{"norm_eps": 1e-05, "bias": "all", "init_std_qkv": 0.0569, "lr": 0.00653}
Each number is 200 + 30 x the weight over its row's rms, rounded and kept within 0 to 999. Layers, rows and columns count from 0. The size before them is the row's rms in percent of the matrix's.

# layer 7 MLP up, 1024x256, rms 0.091, rows 354-379, columns 0-63
106,238,223,222,200,241,168,237,225,170,227,181,179,165,167,169,196,213,226,211,232,217,214,166,179,187,211,186,209,154,194,196,201,200,181,200,169,233,192,256,227,164,169,175,207,215,208,196,224,174,226,191,242,203,170,284,254,157,197,202,230,225,229,199,222
101,197,172,204,186,195,223,240,226,265,217,212,262,234,221,172,161,172,225,214,217,191,195,184,175,201,210,214,207,168,164,220,131,195,172,225,229,210,197,215,254,233,164,177,204,203,148,208,228,216,127,148,175,179,207,256,238,146,207,207,193,195,226,163,242
111,190,187,205,169,209,184,211,135,203,136,210,165,265,246,187,148,192,198,168,188,219,213,219,171,226,147,223,197,238,180,216,192,173,268,218,221,203,255,231,183,147,215,236,189,253,263,204,200,245,193,179,162,157,215,210,200,215,212,248,190,204,233,175,184
104,205,223,188,190,196,204,233,190,166,246,230,128,221,234,214,240,153,217,231,217,205,223,237,205,171,203,198,220,204,214,162,216,195,214,146,192,172,215,183,175,187,230,148,213,219,176,227,199,151,229,181,212,194,159,167,242,210,213,198,209,211,188,272,211
101,212,185,180,171,193,176,206,201,183,136,249,160,178,190,165,205,182,236,185,225,151,261,262,181,161,222,181,162,201,247,228,231,183,283,215,244,184,196,144,180,187,157,191,188,198,226,147,217,214,204,222,227,189,164,155,239,178,238,207,244,200,194,152,196
105,155,250,200,180,252,225,214,237,233,213,191,219,185,161,200,148,228,225,219,182,185,196,171,219,223,190,229,202,206,254,222,221,189,226,183,185,213,216,155,246,181,246,167,222,254,196,230,223,223,172,182,200,231,209,236,209,158,192,164,211,200,155,220,192
098,165,205,177,178,200,139,213,187,204,158,241,188,188,209,179,250,261,214,204,206,202,198,223,235,170,187,231,245,221,230,175,231,259,208,194,224,162,118,188,191,220,188,147,147,176,254,202,174,223,191,160,201,190,168,210,242,189,220,228,186,211,174,164,257
093,218,178,233,202,198,214,188,161,198,174,175,212,238,197,203,195,225,265,162,171,208,236,202,193,226,218,183,219,182,200,179,202,182,225,209,178,236,207,192,200,196,223,242,189,128,219,210,217,272,180,212,177,214,176,152,168,237,231,160,245,207,237,202,193
100,199,228,196,162,232,221,244,218,212,250,156,208,207,188,216,157,225,186,208,215,216,162,166,221,200,185,204,211,201,187,219,211,246,185,171,195,225,182,170,202,226,179,192,181,178,117,192,161,178,227,191,188,137,240,171,172,243,251,213,232,228,225,200,167
101,256,151,240,170,192,214,182,186,182,185,220,194,206,224,230,199,147,197,193,206,218,164,214,197,218,187,172,203,241,182,198,235,226,165,187,184,201,239,133,218,187,191,154,231,220,208,231,142,180,242,234,222,220,236,167,232,209,222,178,301,208,205,250,207
103,222,186,212,206,237,209,218,235,172,203,177,174,166,186,243,181,222,182,127,178,184,225,159,198,194,242,143,221,161,195,221,182,237,200,140,160,197,217,221,208,159,185,159,209,175,189,186,186,189,212,199,164,248,141,195,208,224,201,175,226,195,164,207,211
103,190,221,235,188,210,177,177,165,161,182,204,171,193,153,202,165,199,209,188,216,249,275,170,181,160,205,232,177,175,155,248,165,205,173,246,206,211,221,225,204,172,169,202,207,198,205,229,262,194,218,146,246,281,223,165,193,235,183,208,203,197,244,237,214
099,242,222,164,225,171,175,226,244,198,136,309,185,182,160,205,200,207,149,182,190,164,198,157,224,238,217,190,194,141,208,168,192,180,181,197,230,177,200,186,219,134,139,202,184,166,210,172,245,173,177,212,189,214,186,189,195,154,188,221,206,155,253,216,222
109,136,218,236,193,216,192,142,208,241,222,280,229,194,153,176,219,195,140,206,239,200,213,210,219,208,225,231,176,186,168,218,183,196,198,212,179,254,213,197,273,172,207,219,149,165,233,212,194,218,225,183,204,233,210,196,232,272,262,194,187,184,189,152,218
095,180,185,183,181,136,205,172,259,200,192,248,182,214,225,189,245,207,173,188,213,174,106,181,217,185,217,200,191,202,204,136,194,191,188,193,228,171,189,233,260,241,246,175,207,221,276,190,232,212,181,189,190,190,174,154,249,165,244,213,219,170,188,200,185
094,176,165,159,179,244,179,148,192,217,173,137,189,195,228,175,225,193,195,152,217,174,222,195,214,216,201,209,238,213,203,183,116,202,166,204,238,271,235,208,170,186,190,183,226,235,173,221,200,155,197,188,221,196,208,168,188,182,196,215,213,187,287,190,192
104,160,239,192,168,224,242,224,197,224,180,175,210,220,137,202,224,246,195,192,191,157,188,163,222,211,184,211,232,221,230,212,151,191,221,211,211,188,214,198,179,161,149,150,261,187,222,193,203,253,162,238,210,166,156,209,183,143,213,204,232,240,181,179,187
106,220,219,206,196,161,199,224,221,251,184,185,181,219,202,145,266,163,205,223,226,154,136,174,231,199,167,173,210,241,230,183,197,229,255,220,189,219,173,216,208,256,182,157,224,183,167,167,212,179,183,233,154,165,187,179,229,169,218,212,171,190,187,201,239
095,186,223,213,226,220,211,237,235,195,221,235,184,145,238,212,238,196,170,207,223,197,202,212,202,239,201,179,226,208,217,178,191,233,164,188,202,211,209,208,182,226,264,192,230,225,190,220,205,188,204,200,185,195,184,237,210,219,198,210,191,186,204,224,163
091,210,153,188,171,180,175,174,209,199,193,219,203,181,198,168,184,198,204,149,243,232,162,212,194,195,159,227,218,209,205,159,209,169,232,228,205,185,207,170,241,212,253,161,163,204,174,155,225,223,172,202,228,268,159,167,225,221,240,262,148,195,203,145,234
094,136,230,205,242,181,133,172,211,181,250,160,142,206,212,235,236,172,209,195,219,213,144,217,192,213,184,212,218,138,183,208,205,154,225,192,207,228,277,216,198,250,226,196,183,196,168,171,207,212,169,222,214,222,232,200,209,230,262,202,184,231,187,218,149
108,189,181,165,249,130,229,200,219,164,254,238,245,124,158,185,166,234,210,136,216,227,174,206,199,226,194,198,197,179,217,222,234,187,191,178,169,265,162,184,243,175,213,225,212,222,168,255,221,135,233,158,184,223,198,197,202,204,228,209,236,217,245,154,197
100,208,199,133,249,169,250,211,259,216,209,223,215,208,237,206,194,158,235,179,239,204,193,208,200,241,160,156,216,208,209,189,171,164,249,160,208,242,209,191,185,181,226,193,209,267,185,208,206,210,232,216,150,201,161,170,182,254,222,198,173,178,237,179,182
099,154,179,190,223,182,167,168,224,200,151,213,258,212,222,227,162,243,285,175,155,184,160,177,209,197,178,183,178,209,215,185,197,174,202,218,262,191,204,194,178,225,237,256,249,216,202,202,223,224,175,242,228,178,135,176,176,312,185,206,174,208,250,205,167
097,143,198,153,209,245,192,176,174,181,185,209,164,210,222,132,223,251,158,229,200,201,158,243,211,149,192,174,185,199,185,233,162,216,196,219,216,229,189,173,205,219,165,200,222,182,180,202,171,207,129,172,165,188,182,173,190,184,197,158,163,221,200,165,214
097,200,248,216,150,213,204,224,186,189,176,198,231,193,188,218,205,173,177,212,187,151,174,233,238,216,165,186,228,218,208,159,185,301,246,195,218,188,211,192,205,204,211,191,232,212,169,173,222,240,211,239,232,200,223,241,167,173,231,197,199,199,221,201,203
# layer 7 MLP down (transposed), 1024x256, rms 0.0237, rows 354-378, columns 0-63
109,238,196,191,235,268,172,182,200,233,204,159,205,223,196,185,221,230,172,190,170,124,211,222,219,203,172,228,152,261,166,155,256,189,229,230,185,162,259,211,239,135,192,168,205,219,253,183,163,150,217,217,225,211,233,205,174,202,170,225,194,165,204,223,173
095,175,183,166,153,199,166,167,203,176,213,167,198,222,220,225,230,198,232,190,199,220,200,227,235,190,163,207,252,189,224,170,183,191,129,182,171,168,181,196,197,212,208,186,210,198,265,217,175,189,258,225,203,217,198,179,186,190,221,176,189,236,186,227,205
107,208,275,235,167,207,175,206,224,197,191,169,210,191,152,245,168,236,234,176,196,237,185,189,189,185,172,170,201,229,244,185,171,195,172,260,156,224,167,239,214,177,139,289,251,203,208,187,200,227,142,205,214,215,203,197,234,195,218,196,173,191,235,220,231
109,199,186,204,255,151,255,208,205,172,254,205,196,140,230,199,228,218,243,216,207,254,168,191,190,244,199,238,184,170,181,200,239,223,234,207,204,205,218,207,241,215,237,151,219,217,223,201,177,161,196,175,134,199,208,172,206,175,176,178,161,188,162,185,228
100,165,193,214,178,192,266,171,205,234,242,197,262,210,198,189,213,234,210,252,192,203,174,171,208,248,147,248,212,206,183,221,192,153,230,149,216,157,219,172,216,215,215,178,160,163,189,147,207,185,224,189,176,187,189,195,191,160,216,158,197,167,193,196,232
100,215,195,209,231,166,200,212,233,202,217,192,207,201,184,185,162,207,156,202,209,166,110,194,214,202,196,228,133,263,253,213,234,236,191,223,188,207,163,183,214,205,177,189,183,178,224,179,169,205,204,268,212,197,172,180,264,222,208,242,223,201,151,222,217
091,207,180,185,195,204,193,176,173,161,209,194,215,184,202,222,200,130,183,203,196,192,156,193,259,208,201,191,181,208,186,207,193,169,200,230,199,199,203,230,233,182,209,214,237,255,162,165,203,164,222,192,196,180,192,201,180,243,174,197,149,184,220,250,167
093,159,252,171,191,206,129,225,229,242,207,256,196,151,189,181,195,194,189,214,160,194,145,191,167,272,210,171,195,213,229,220,160,172,171,206,253,225,196,215,230,205,240,194,221,239,213,188,174,155,211,167,220,246,214,193,257,221,194,212,175,192,136,238,226
100,190,220,198,243,204,209,200,224,194,238,152,174,200,252,202,209,202,198,203,126,155,214,240,119,162,264,188,251,176,221,190,210,141,196,231,195,151,221,189,132,239,170,193,128,168,249,238,154,225,238,206,192,230,179,190,174,174,198,208,204,211,137,172,235
103,190,152,215,164,136,119,183,190,205,207,202,173,185,242,228,218,181,214,163,210,241,238,262,244,190,157,161,195,206,221,186,154,184,203,203,172,158,237,196,248,190,203,230,151,173,133,176,163,226,209,222,225,234,204,147,238,193,221,199,250,234,221,222,202
109,208,174,267,197,192,231,245,196,246,190,218,247,121,251,185,156,250,188,177,242,170,180,193,174,198,183,191,133,223,173,145,236,223,208,187,210,162,211,184,188,203,192,230,198,204,255,188,245,191,197,180,189,182,217,265,162,208,229,162,261,198,220,215,202
107,250,186,217,249,164,209,222,201,170,220,209,240,178,207,241,189,204,236,156,198,229,169,189,191,221,204,211,198,188,207,159,164,195,216,130,202,203,221,279,204,215,215,259,231,249,235,163,191,155,162,236,247,265,192,213,245,219,193,179,190,227,155,224,187
098,231,178,200,184,234,175,177,178,192,244,160,245,163,219,177,211,134,237,226,204,215,158,277,158,200,199,164,181,193,204,223,206,218,260,193,198,190,180,185,178,183,185,220,242,196,232,196,157,223,191,205,178,156,211,199,246,170,179,127,230,234,198,209,252
111,207,176,242,246,171,172,195,189,197,181,206,210,211,161,135,212,216,184,176,167,196,221,216,218,162,250,233,200,210,211,211,211,230,222,198,196,225,246,203,189,169,236,150,181,263,222,196,256,208,175,249,209,196,195,170,203,292,199,203,183,198,241,232,244
092,199,211,181,180,214,193,221,215,181,210,180,188,140,159,221,154,219,231,202,224,242,177,197,247,191,233,212,185,185,156,182,186,235,228,180,178,137,181,204,172,214,156,209,183,161,210,143,152,238,189,215,168,197,185,210,177,171,158,238,153,177,201,230,225
103,191,195,161,193,171,258,252,209,202,180,235,183,221,226,175,200,222,233,149,188,177,233,139,173,205,241,233,181,198,217,188,213,227,222,183,190,175,169,227,140,218,222,159,209,177,208,213,192,164,142,188,213,168,205,144,234,218,233,156,204,196,167,227,191
105,182,201,233,191,215,210,203,226,224,219,222,174,153,183,189,165,256,218,193,185,206,216,234,197,173,165,248,201,240,144,197,170,228,165,190,184,194,164,251,190,175,212,173,243,255,205,168,181,185,256,234,214,185,272,228,178,195,216,237,171,208,221,181,208
109,256,178,219,178,184,172,189,170,248,218,234,200,198,226,212,250,161,169,221,200,174,186,196,216,200,173,223,200,195,157,189,186,189,216,207,207,172,207,212,192,185,189,223,201,215,212,142,259,128,252,200,260,194,192,169,219,246,225,183,193,236,210,171,162
098,200,198,180,161,208,208,193,205,223,190,232,230,209,161,188,252,227,223,206,207,200,243,248,282,187,204,232,194,192,197,191,171,153,165,185,123,175,196,204,204,216,151,165,225,189,145,175,190,258,197,196,153,269,178,236,155,187,229,216,167,187,190,180,209
092,208,248,237,206,183,187,236,163,175,182,221,193,203,159,217,162,164,175,225,149,199,220,175,168,231,238,218,177,211,173,240,194,267,222,130,217,183,198,208,132,204,133,220,182,204,185,239,159,194,222,180,160,185,210,218,178,187,204,183,219,205,234,207,190
089,247,183,196,228,200,159,254,210,187,224,192,186,198,168,228,224,178,184,194,172,228,177,178,151,181,201,203,193,196,143,171,183,260,182,209,137,196,200,248,210,150,164,217,195,188,166,206,160,140,234,210,201,187,220,241,205,208,175,137,230,229,216,237,192
108,238,251,189,153,202,205,181,212,236,199,198,237,226,215,219,165,192,235,153,207,155,184,260,186,218,193,169,201,164,162,163,214,173,243,219,178,177,206,212,203,184,214,169,163,122,221,222,232,205,233,215,214,209,227,185,228,196,195,248,172,170,219,214,229
102,192,189,192,274,182,256,149,175,178,175,166,232,188,164,157,205,213,239,195,219,160,258,205,190,172,170,190,171,197,178,150,229,182,218,193,251,226,139,191,186,154,237,209,239,171,269,223,156,163,223,174,203,186,211,186,240,149,198,163,216,182,187,197,190
101,200,236,228,165,272,233,243,209,190,227,198,177,207,87,232,242,184,200,207,184,180,220,235,188,216,201,166,211,171,172,209,180,180,202,162,209,159,263,169,185,114,169,207,170,230,204,176,201,190,265,183,181,216,215,214,247,265,205,215,141,217,209,198,221
097,167,233,244,185,203,221,220,201,180,170,145,222,203,192,160,207,166,234,152,184,183,215,236,190,215,232,196,238,218,185,173,191,192,235,202,184,110,244,244,164,183,186,205,250,198,197,183,202,196,238,154,266,244,219,185,150,221,150,198,203,189,166,222,203